config = dict(
    n_head=7,
    d_mlp=1216,
    activation='swiglu',
    norm='rmsnorm',
    positions='rope',
    rope_fraction=1.0,
    qk_norm=False,
    bias='none',
    tie_embeddings=False,
    init_std_qkv=0.0371,
    init_std_down=0.00442,
    seq_len=1024,
    doc_mask=True,
)
Each number is 128 + 32 x the weight over its row's rms, rounded and kept within 0 to 255. Layers, rows and columns count from 0. The size above them is the row's rms in percent of the matrix's.

# layer 7 MLP up, 1216x448, rms 0.0454, rows 1115-1121, columns 256-319
size [ 93 101 106 101 101  99  97]
[[127 141  84 120  97 128 229 137 197  84 205 105 158 131 120 123 165 149 122 137  70 161 140  90 150 123 129 124 127 119 125 138 125 135 119 131 165 164 115 168 136 146 164  92 173 139  70 176 162 100 178 128 129 148 155 108 124  81 145 169 142 105 160 127]
 [126 119 109 205  83 161 156  84 131 124 166  96  89 206 100 157 156 167  87 200  79 112  68 122 139 159  80 184 161 115 109 100 197 140 111 140 160 123 150  80 135  93 191  87 159 173 158  97 155 108 148 120 164  96 141 140 152 131 146 137 104  76 147 117]
 [173 110  90 114 189  73 101 144 127 163 166 139 146  88 205  90 174 131 141 104  93 101 102 163 140 111 129 152 121 127  73 148 175 127 173  70 128  55 129 131 135 150  91 112 127 121 184 130 200 156 113 138  69 153 135  71 119 150 162 109 138 106 127 105]
 [103 102 115 131 176 104 143 138  51 143 138  95 169 121 161 136 114 156 109  80 161 181 159 146 161 129 188 163 112 172 122  84 138 123 179 107 140 192 120 159  89  87 102 104 128 219 167  81 111 125 129 165 164 140 130 161 176 136 174 175 109 178  95  90]
 [169 132 122 120  83 106  49  86 167 215  87 115 160 160  38  48 147 136 144 136 120 114 174  81 118 145 110 160 141 132  77 103 177  86 123 139 136 160 114  97 169 131 161 108 166 134  84 185  75 139 108 141 106 160 101 131 187 132 135 133 114 121 140 172]
 [129 137  77 173 143 101 149  86 151 136 119 116 150 106 117 145 169 118  96 142 155 148 152 133 144 148 144 115 155 121  84 120 106  68 105 107 120 167  79 117 193 115  44 156 128  83 162 150  55 149 110 200 104 147  97  84  53 137 123 134 149 127 162 144]
 [102 167 162 138 140 149 148 152 139  92 126 147 108 129 171  85  67 136 160 110 118 171 105 123 156 143 111 144  70 123 151 161 157 135  98 148 192 172 111 166 135 158  89 109 107 136 210 147 140 190 139 126 143 136 131 137 107 101 123 166 103 152 115 132]]
# layer 7 MLP down (transposed), 1216x448, rms 0.0389, rows 1115-1121, columns 256-319
size [ 91  99 104 104 105  99  90]
[[ 53 146 141 122 140 159 163 127 119 144 124 104 148 144 188 118 141  98 123 149  84 164 168 106 105 123 140 121 127 133 167  99 112 134 161 131 111 146  48 170  95 162 145 126  87 142  97 135  88 131 136 180 161 110 118 119 131 125 134 158 105 138 136 106]
 [131  97 137 132  93 154 164 110  67 160 125 143 151  61 179 148 190 165  66 115 193 125 153 175 113 165 114 106 160 100  97 162  75 126 129 158  91 133 153 121  59  92 118 133  84  94 174 125  85 106 114 170 131 119 158 106 136 194  99 121 166 163 170 144]
 [128 106 135 128  79 127 108 135 133  71  59 147 139 231 148  52 186 100 146 147 105 137 113 194 117 156 152 105 122  90 123  97 162 101  89 117 146 164 136  79 169 129 113 169 136  77 160 141 142 149 150 123 129  79 111 119 123 116  84 158 127 116 124 123]
 [126 130 193 128 159 124 102 149  75 171 128 133 123 145 167 133  94  93 184  78 136 207 170  86 130 137 134 159 159 105  90 159 110  89 175 116 116 130 183 117 103 119 107 174 114  96 123 118  94 105 107  86 147  73 216 111  91 141 111 163 134 129 129 136]
 [ 96 161 126 110 182 146  74 131  25  88 195  90 159 167 144 140 145  94 152 114  58  84 118 148 141 116  79 134  83 146 160 135  85 134 101  79 136 172 110 163 131 148 147  76 122 154  89 143  98  75 131 133 105  89  92 113 124 185  88 116 100 176 108 142]
 [ 55 145 143 118 154 118 141 152 153 102  68 189 151 116 128 134 179 172 125  65  84 105  96  96 164 119 179 114 132  89 107  94 114  86 104 102 126 115  91  88  80 126  94 126 187 134 129  93  92 128  87 140 187 125  92  96 110 138 120 151 162 144  99 164]
 [143 134 134 171 126 161  95  88 130  80 134 150 105 131 116  95 166 153  77 154  77 109 142 148  83 144  99  99 145 132 121 127 145 149  97 148 150 141  86 143 160 152 147 127 129 115 161 167 150  90 120  58 108 107  91  91 117 123 171 115 144  89 133 192]]
# layer 7 MLP gate, 1216x448, rms 0.049, rows 1116-1122, columns 256-319
size [101 109 103  99 103  96 103]
[[117 131  90 151 133 133 138 115 109 122 121 140 161 121  77 106 129  81  78 141 146 110 179 201  77 107 129 113 140 128 155  82 156 105  90  63 195 115 106 102 190 198 117 160 179  96 143 187 135 123 141 126 117 162 115 148 101 142 110  43 128 156 170  86]
 [130  84 129 159 144 163 107 128 114 142 132  98 142 122 163 130  68 118 119 149 128 132 133 126 119 136 132  98 108 165 140 152 136  84 107 107 137  96 130 152  81 113 149  73  87 159 144 104 147 136 121 154 138 121 102 120 170 145 171 121  60 113 125 139]
 [100 116  70 109 148  97 105 205 115 130 172 100 116 156 131 135  81 124 127 105 192 106 147 161 132 156 135 136 112 130 197 105 122 125 176  90 169 143 109 130 146 144 102 138 105  93 130  90 131 130 112 198 152 168 155 139  99 160 130 137 137  82  80 129]
 [139  79 116 144 104 125  83 124  73 146  99 176 138 139  79 136 125  99 151 111 158 119 101 150 147 152 165  81 148 145 153 139 139 119 121 130 120 125 135 117 178 131 119  99 121  89 106 132 119 161 132 168 165 169  76 132 144 140 161 112  88  70  63  78]
 [145 104 158 164 132 111  75 124 173 104  68  87  93  90 105 156  93 108 124 134 114 111 138 158  92 121 130 132  99  90 170 137 123  95 114 142 121 131  96 128 135  91 153 136 203 160 118 139  88 122 114 191  99 145 124 134 106 148  95 180 139 129 106 128]
 [162  87 155 122  29 161  91 132 168 171 158 147 110  87 208 115 145 117 115 165 102  69 131 146 128 101 128 174 123  95 168  70 123 109 169 199 166 124  96 149 154 117 146 179 142 131  99 111 103  54 179 106 120 155 151 141 103 136 140 150 110 145 159 115]
 [109 115 101 136 120 115 120 165 166  86 117  76  88 170 106 121 128 156 149 105 101 149 134 179 155 116  88 154 147 156 112  81  81  95 110 108 125  77 116 161 106 172  85 154 218 137 142 128 121  82 113  96 107 133 158 132 114 174  69 121  61 105 123 144]]